{"num_hidden_layers": 12, "hidden_size": 192, "num_attention_heads": 3, "num_key_value_heads": 3, "head_dim": 64, "intermediate_size": 768, "vocab_size": 2048, "hidden_act": "squared_relu", "norm": "layernorm", "norm_place": "pre", "norm_eps": 1e-05, "positions": "rope", "rope_theta": 1020.0, "rope_fraction": 0.5, "qk_norm": true, "attn_scale": 0.209, "bias": "none", "tie_word_embeddings": "early", "parallel_block": false, "extras": ["some layers without attention", "local attention windows", "shifted keys", "gated attention", "exclusive self-attention", "value embeddings", "hashed n-gram embeddings", "a smear gate", "an embedding shortcut", "skips across layers", "capped logits"], "init": "uniform", "init_std_qkv": 0.043, "init_std_o": 0.043, "init_std_up": 0.043, "init_std_down": 0.0215, "optimizer": "adamw", "learning_rate": 0.00194, "beta1": 0.9, "beta2": 0.99, "weight_decay": 0.064, "lr_head": 0.0116, "warmup_steps": 488, "schedule": "wsd", "decay_fraction": 0.513, "decay_shape": "linear", "final_lr_fraction": 0.0, "batch_tokens": [8192, 16384, 24576], "max_seq_len": 2048, "doc_mask": true, "train_tokens": 161300000, "max_steps": 10039, "dataset": "wikipedia_en"}
Each number is 128 + 24 x the weight over its row's rms, rounded and kept within 0 to 255. Layers, rows and columns count from 0. The size above them is the row's rms in percent of the matrix's.

# layer 6 MLP down (transposed), 768x192, rms 0.165, rows 320-328, columns 0-191
size [105 112 110 105 113  99 111 106  95]
[[134 103 106 105 129 188 181 170 146 158 172 114 111 127  97 138 140 103 151 126 144 129 100 161 138 133 122 121  82 137 142 163 121  85  88 151 107 182 114 115 133 102 161 124  66 143 114 119 115 143 107 115  83 129 103 132 139 139 143  94 150 140 119 135 148  82 150 145 185 142 133 142 142 144 144 137 111 138 164 122  91 136 118 137 131 128 130 125 137 107 129 161 141 137 130  90 111 179 105 110  81 148  91 117 124  99  79 139 122 145 123 103 106 126 123 113 161 143 121 111 152 139 136  93 124 100 125 117 161 137 100 137 146 137 124 127 139 122 101 132 126 124 144 120 192 179 128 111 129 161  97 147  89 135 171 104  92 162  90 126 124 108 135 114  98 163  92 145 142 144 141  96 157 114 121 124 120  97 139 160 129 157 132 138 152  87 166 128 129  91 130 110]
 [149 166 113 105 144 135 133 142 152 105 119 124 170 123 151 105 129 128 136 141 164 125 157 134 180 115 119 143 175 109 117  99 130 101  97 131 107 107 160 137 115 141 128 125 123 161 139  88  99 156  99 122 122 152 133 103  98 113 126 104 120 132 160 100 166 131 123 114  66 131 161  89 162 148 121  87 128 151 157 187  98 162 132 109 122 144 104 119 148 102 132  89 102 142 171 126 138 139 156  95 139 134 157  95 101 126 152 137 196 131  91  96 116 132 142  81 156 147 145 115 147 137  90 110 103 166 118 111 136 171 116 135 136 145 130 122  88 114 134 147 127 133 104 131 152 160 144 135 132 121  82 153 118 143 114 148 101  89 113 123 155  64 164 136 131 117  89 134 170  94  99 130  84 161 102 115 123 156 108 161 124 114 161 105 132 111 125 126 124 119 133 117]
 [140 111 103 123 157 167 162 166 160 122 151 135 145 106 135  93 113 161 138 118 144 116 114 123 130 114 137 113 121 141 152 105 167 150 172 104 124 118 158 133 122 165  84 139 109 149 142 103 134 114 129 149 128  95 154 147 120 156 122  72 175  93 116 147 123 109 137  72 113 123 160 107  80 151 119 157 125  97 124 123 131 131 148 130 164 147 116  83 105 128 135 135  97 136 189 114 127 139 138  73 156 137 117 151 116 161 111 128 140  80 130 149 119 119 157 115 129 148 114 142 111  83  89  97 121 118 117 155  94 127 120 176 115 143 140  82 123 119 108  79 156 136 167 127 150  99 104 130 117 185 140 166 150 139 112 152 159 113 140 149 110 144 124 148 152 131  96 118 123 138 123 113  92 131  94  85 110 112 105 128 134  99  92 197 115 132 141 154 122 112 111 118]
 [145 130 124 128 106 148 144 117 105 108 112 124  79 172 156  99 172  81 139 123 194 135 130 123 130 110 130 151 121 172 182 147 137 133 170 126 164  88 117 158 108 107 117  69 132  98 151  88 132 141 139 158 103 106 143 170 141  86 115 118 111 145 145 113 159  70 135 147 158 110 132 135 110 129 124 106 127 123 113 104  96 137  36 107 113 152 123 112 116 115 139 103 159 153 126 141 101 159 122 145 135 112 128 143  99 126 150 111 125 105 156 117  98 149 123  83 142  92 149 103 120 115 141 134 150 151 152 146 135 149  83  93 195 122 123 144 127 119 147  88 140 114 186 119 149 100 147 108 146 132 105 133 145 137 135 124 129 146  92 145 145  98 110 156 151 121 149 137 136 132  91 119 156 114 131 111 114 100 141 148 114 134 132 132  99 115 114 137 123 139 157 160]
 [132 117 104 158 148 159 145 123 126 115 125 165 134  82 123 162 142 164 171  85  86 139 120 156 126 136 122  83  97  95 126 111 138 142 158 134 160 138 100 141 133  75 130 116 132  73 140 112 142 136 129 127 148 127 111 106 131 127 151 128 122 108 114 147 149 117 184 139  82  81 158  94 138 164 149 111  65 156 120 103 114 142 157 123 114 116 134 131 159 146 116 128 112 127 103 121 148  92 133 169 134  88 143 106 148 149 145 155 141  82 130  94 162 170 104 134 136 122 108 155 140  99 140 142 129 102 142 131 128 180 105 167 176 118 144 113 153 128 126 142 135 136 165 130 127 133 135  94 165 123 122 110 178  81 168 121 138 161 130 116 146 114  79 137 146 125 132  91 129 143 128 108  88  74 125 117 119 146 131  93 124 120 109 132 123 129 109 115  98  89 162 158]
 [118 145 152 107 139 150 135 186 156 112 184 151 165  80 104 114 103 108 143 126 121 113  91 163 139 129  81 116 154 115 153 117 156 122 117 125 163 109 128  94 125 146 103 107 137 125 113 116 112 143 149 137 112 134 100 125 130 132 142 137 132 121 126 108 177 137  78 126  79 166  98 129 117 156 107 113 155 146 130 145 128 112 116  84 142  81 122 159 147  98  84 139 122 150 133 154 156  86 123 134 147 134 105 114 130 136 131 129 190 121 116 138 119 140 197 148 130 140 150 147 121 167 162  83 100 151 118 145 158 155 157  78 115  94  87 113 148 158  92 130 124  99 133 109 169  89 119 115 114 136 135 123  91 153 116  61 150 124 117 143 108 115 131 140 144 101 127  92 141 171 121 135 142 111 125  90 134 107 135 148 106 176 123 137 129 100 145 132 133 134 136 116]
 [119 148 125 130 128 143 147 154 181  92 147 132 107 150 144 119  97  74  84 154  72 137  92 167 132 130 127 149 118 112 123 142 129 119 138 161 140 106 100 151 119  95 129 113 161 133 164 126 154 138 122 116 148 138  75 157 175 152 115 137 143 139 150 114 136 124 155 147 100 144 108 128 117  84 110  61 118 136 130  96 141 104  79 112 160 135 129  93 154 122  92 181 127 126 115 132 125 122 113 123 139 134 103 124 113 127 152 114 141  98  64 144 147 136 134 189 147  92 147  95 142  96 166 131 136 102 133 108 138 142 121 150 137  92 126 166 149 135 116 146 162 100 171 150 108 133 151 139 160 161 101  96 131 111 133 124 130  93 109  75 103 131 119 133 144  86 144 153 143  86 115 140 110  99 144 115 112 108 139 126 160  92 170 109 130 113 158 119 155 129 131 125]
 [ 85 120 109 116 159 133 122 106 150 111 123 108 152 130 116 141 125 109 101 120 147 149 109 139 131 151 114 164 152 113 128 157 103 118  78 127 125 131 129 153 102 156 140 123 143 126 127 141 125 117 109  95  98 110 138  98 144  82 109 150 166 121 146 130 133 115 147 130 195 110 105 151  74 115 144 116 121 181  79 125 111 156 125  60 141 135 129 119  91  80 142 100 140 137 126 125 149 136 135 121 109 151 112 123 145 150 118 142 167 149 158 113 120 111 179 159 121 146 128 140 114  92 206 134  99 144 164 133 126 116 104 166  84 117 142  91 151 135 131 121 151 152 121  96 150 132 121 125 110 142 124 110 102 128 153 153  76 117 177 103 126 168 123 144 127 171 131 129 107 113 102  93 138 114 166  92 117 135 151 138 177 158 153 111 150 121 153 120 162  78 136 116]
 [140 114  90 134  89 104 119 116 107 124 101 100 184 128 122 137 105 143 157 132 135 101 104 145 133 141 133 117  92 168 125 150 105 100 101 150 146 128 142 145  68 112 132 109 148 111 151 154 105 125 132 157 140  97 125 157 123 118 109 112 131 173 140 126 133 154 114 124 141 161 104 134 139 121 129  91 132 141  68 112 100 134 141 133 130 131 167 155  90 179 140 163 197 113 132 122 107 131 119 155 188 110 150 135  95 133 125 129 125 108 137 101 119 143 173 132 126 128 104 123 118 109 118 141  82 122 136 104 106 116 124 140 144 153 123 138 190  99 129 120 150 131 134 151  84 171 108  98 129 110  91  86 121 142 143 191 133  91 116 143 122  89 185 196  95 125 156 152 125 116 146 141 112 135 133 146 163 129 105 126 106 126 117 134 134 172 128 139 161 111 119 116]]
# layer 6 MLP up, 768x192, rms 0.17, rows 321-328, columns 0-191
size [115 117 104 110 101 117 105  94]
[[122 109 121 122 137 142 138 131 110 154 162 135 120 163 130 129 114 144 107 132 157 113 120 123 135 140 125 144 121 133 150  82 129 168 141 104 129 199 125 131 135 125 105 110 153 122  96  95 141  97 141 177 105 128 108 122 100 138 127  89 131 153 168 103 134  95 146 122 151 136 136 105 183 121 106 117 153 109 100 149 153 128 157 130 184 131 134 110 151 109 149 107 109 140 116  98 132 129 100 107 115 124 142 167 123 118 107  87 151 130  76 110 109 120 128 153 105 118 129 112  85  89 130 111 121 196 138 145 150 136 137 129 162  89 117 103 144 116 108 169  96 105 166 182 111 134 148 126  87 144 122 147 190 107 156 117 143 102 109 159 152 127 159 152 172 146 132 154  87 155 121  99 110 118 171 113 108 116 128 148 131 159 127 146 143  97 106  52 129 132 124 122]
 [123 171 143 125 100  88 118 106 130 142 139 174 120 114  88 153 101 137 111 126 144 111 145 117 114 157 143 154 153 136 132 112 119 108 118 105 137 162  96 114 104 187 102 153 157  99 126 128 164 148 161 158 109 147 134 124 131 116 150  92 101 127 172 166 106 118 138 116 102 149 155 147 126 117 145 180 124 127 113 126 149  76 120 117 145 126 140 145 101 156 145 161 111 135 144  92 113 169 135 150 162 142 147 139 149  91 133 101 128 122 145 143 108 124 166 132 148 163 114 126 104 117 126 143  92 202 127 131  76  56 136 138  98 127 111 161 118 140 113 176  99  96 113 131 113 141 106 140  77  86 142 154 120 138 107 119 149 115 111 124  92 111 167 186 123 145 152 146 131 130 108 139 115 128 113 111  93 143 127 134 130 137  87 120 149  79 160 118  98 121 121 141]
 [145 153 111 134 114 183 103 100 103 139 142 161 103 135 122 123 135  98 121 120 100  88 159 116 102 159 123 154 104 142 158 135  71 130 140 126 167 156 148  96 175 177  74 164 122  89  81  95 130 177 151 119  77 120 111 120 117 101 110  95 120 154 121 103 124 126 134 144 126 145 116 116 143 182 130 136  97 136 149 128 155 135 138 106 128 142 102 138 136 148 140 174 106 136 115 118 140 163 129 140 139  87 161 146 154 127 119  84 170 119 135 125 158 173 143 158 132 161 131 123 132 131 126 100 127 136 106 127 154 150  92  95 133 108 136 152 148 102 115 124 135 154 123 108 115 111 101 105 131 143 117 102  96  93 146 116 124 144 148 157  95 120 152 153  83 175 116 123 166 184 133 123 132 147 133 164 133  90 102 116  98 104 146 122 124 114 131  82 125 162 107 141]
 [117 136 105 130 109 168 122 143 127 135 145 166  82 125 114 152  95 128 112  95 138 119 171 123  98 137 131 144  96  83 114 122 150 153 175 163 137 114 144 133 160 142 154 118 118 108  95 140 127 100 143 136 143 177 150 108 113 161 111  98 139  85 141 140 122 120 124 135 106 123 170 117 135 137 132 139  79 124 104  82 151 134 162 120 184 107 105 140 151 104  98 156  90 151  91  96 127 140 129 145 146  79 135 150 148 144 178 127 112  80 136 134 131 188 134 132 139 141  75 136 122 135 112 187  95 151 114  97 129 127 105  98 148 108 149  83 122 114 122 116 135 149  88 166 142 168 104  83 139 119 135 104 157 122 127 154 123 145 127 103 137 115 153 169 116 199 134 114 133 125 101 135 126 169 141 130  90 139 139 132 128  99 130 128 122 134 115 130  99 102 149 125]
 [ 72 146 143 123 111 125 119  96 137 149 136 172 123 166 104 119 124 115  89 105 126 163 140 135 129 128  63 145 133 152 126 118 139 142 148 100 102 119 161 110 149 126 139 113 115 137 136 147 107 152 183 172 133 127 152 126 118 103 110 121 134 107 103 126 115 157  96  85 155 182 150 107 100 117 165 130 119 154  87 137 145  99 147 186 102 118 110 134 144 161 127 147 152  91 116 137 137 123 102 136 140  90 127  92 123 128 133 107  97 104 120 122 159 102 178 131 113 102 145 189 136 120 166 115 167 151 122 145 123 106 123 106 169  86 170 159 119 118 158 166  90 110 106 104 160 125 136 117  75 127 162 164 132 155 150 103 100 173  99 113 164 129 111 132 139 133 103 127 104 144 124 137 145 167 137 131 121 110 109 100  97 162 112 131 105 119 143 128 143 105 129 113]
 [120 176 145 116 143 131 117 167 102 122 121 148 145  97 127 141 122 107  90 154 158 100 123 101  76 117 107 149 114  95 155 137 109 127 127 121  90 116 113 149 105 185 138 109 134 116  85 169 128 180 106 100  97 149 121 113 154 104  85 122 135 106 161 126 145 114 150 124 145 145 115 151 123 124 120  99 135  88 110 109 179 113 126 105 131 109 123 135 121 112 136 103 132 161  94 150 102 156 132 122 198 142  96 159 133 137 102 115 123 139 111 136 137 111 127 165  84 128 120 164 123 104 125 138 134 138 137 125 132 140  97 106 119  81 157 133 169 146 115 158 121 136 154 162  95 166 139 119 101 122 126 103 154  81 150  98 117 132 129 115 112 163 170 114 163 126 110 224 124 121 156 184 126 126 170 112 152 137 148 135 129 123 130 144 108 116 153 109 128 127 111 143]
 [ 82 120 148 145 131 143 133 110  85 139 149 114 112  92 113 151 149 138 149 140 125 140 178  82 123 107 119 117 132 130 114 108 158 117 149 153 136 165 116 138 187 156 155 118 111 129  96 126 129 131 120 121 128 169 128 164  73 181 122 119 144 120 118 138 148 110 133 109 123 134 156 113 147 181 133 121 175 117 143 142 119 107 125 138 142  88  95 158 111 132 142 130 109  88 142 117 131 161  79 144 116 131 105 124  92 112 153 133 144 136 157 131 166 107 134 127 150 147 155 144 118 101 110 122 135 172 115  99 132 118 163 119 106 145  91 120 117 114 103 139  46 115  85 145 106 132 127 111 103 146 148 125 163 109 114 155 119 106  75 159 128 122 156  99 190 122 145 139 127 118 133 145 150 149 195 118  89 101 130 132 109 104 169  96 101  92 120 142 117 131 162 140]
 [ 89 139 143 150 148 156 118  94 126 137 188 135 128 127 110 143 142 134 122 110 114  73 159 104 119 156 105 163 143 145 151 130 158 110 163 131 143 126 139  98 152 147 121 126 122 151  96  76 158 169 156 101 103 166 106 185 122 114 195 115 148  88 136 131 151 121 133 127 125 101 121 113 119 181 151 128 125 131 143 135 168 133 115 140 126 108 103 117 123 106 145 132 122 120 135  94 141 152  93 138 115  97 142 120 171 114 158 144 113 118 130 159 149  80  97 140 157 184 138 139 109 106 118  68 141 157  88 109 103 146 122 124 129 121 109 150 120 126 129 115 111 146  96 121 107 126 125 129 116 158 139 149 158 124 118  97 118 111 102 137 105 142  80 101 139 116 134 130  95 131 109 105 151 147 124 142  97  71 127  74 151 122  92  71 127 145 150  86 129 146 154 151]]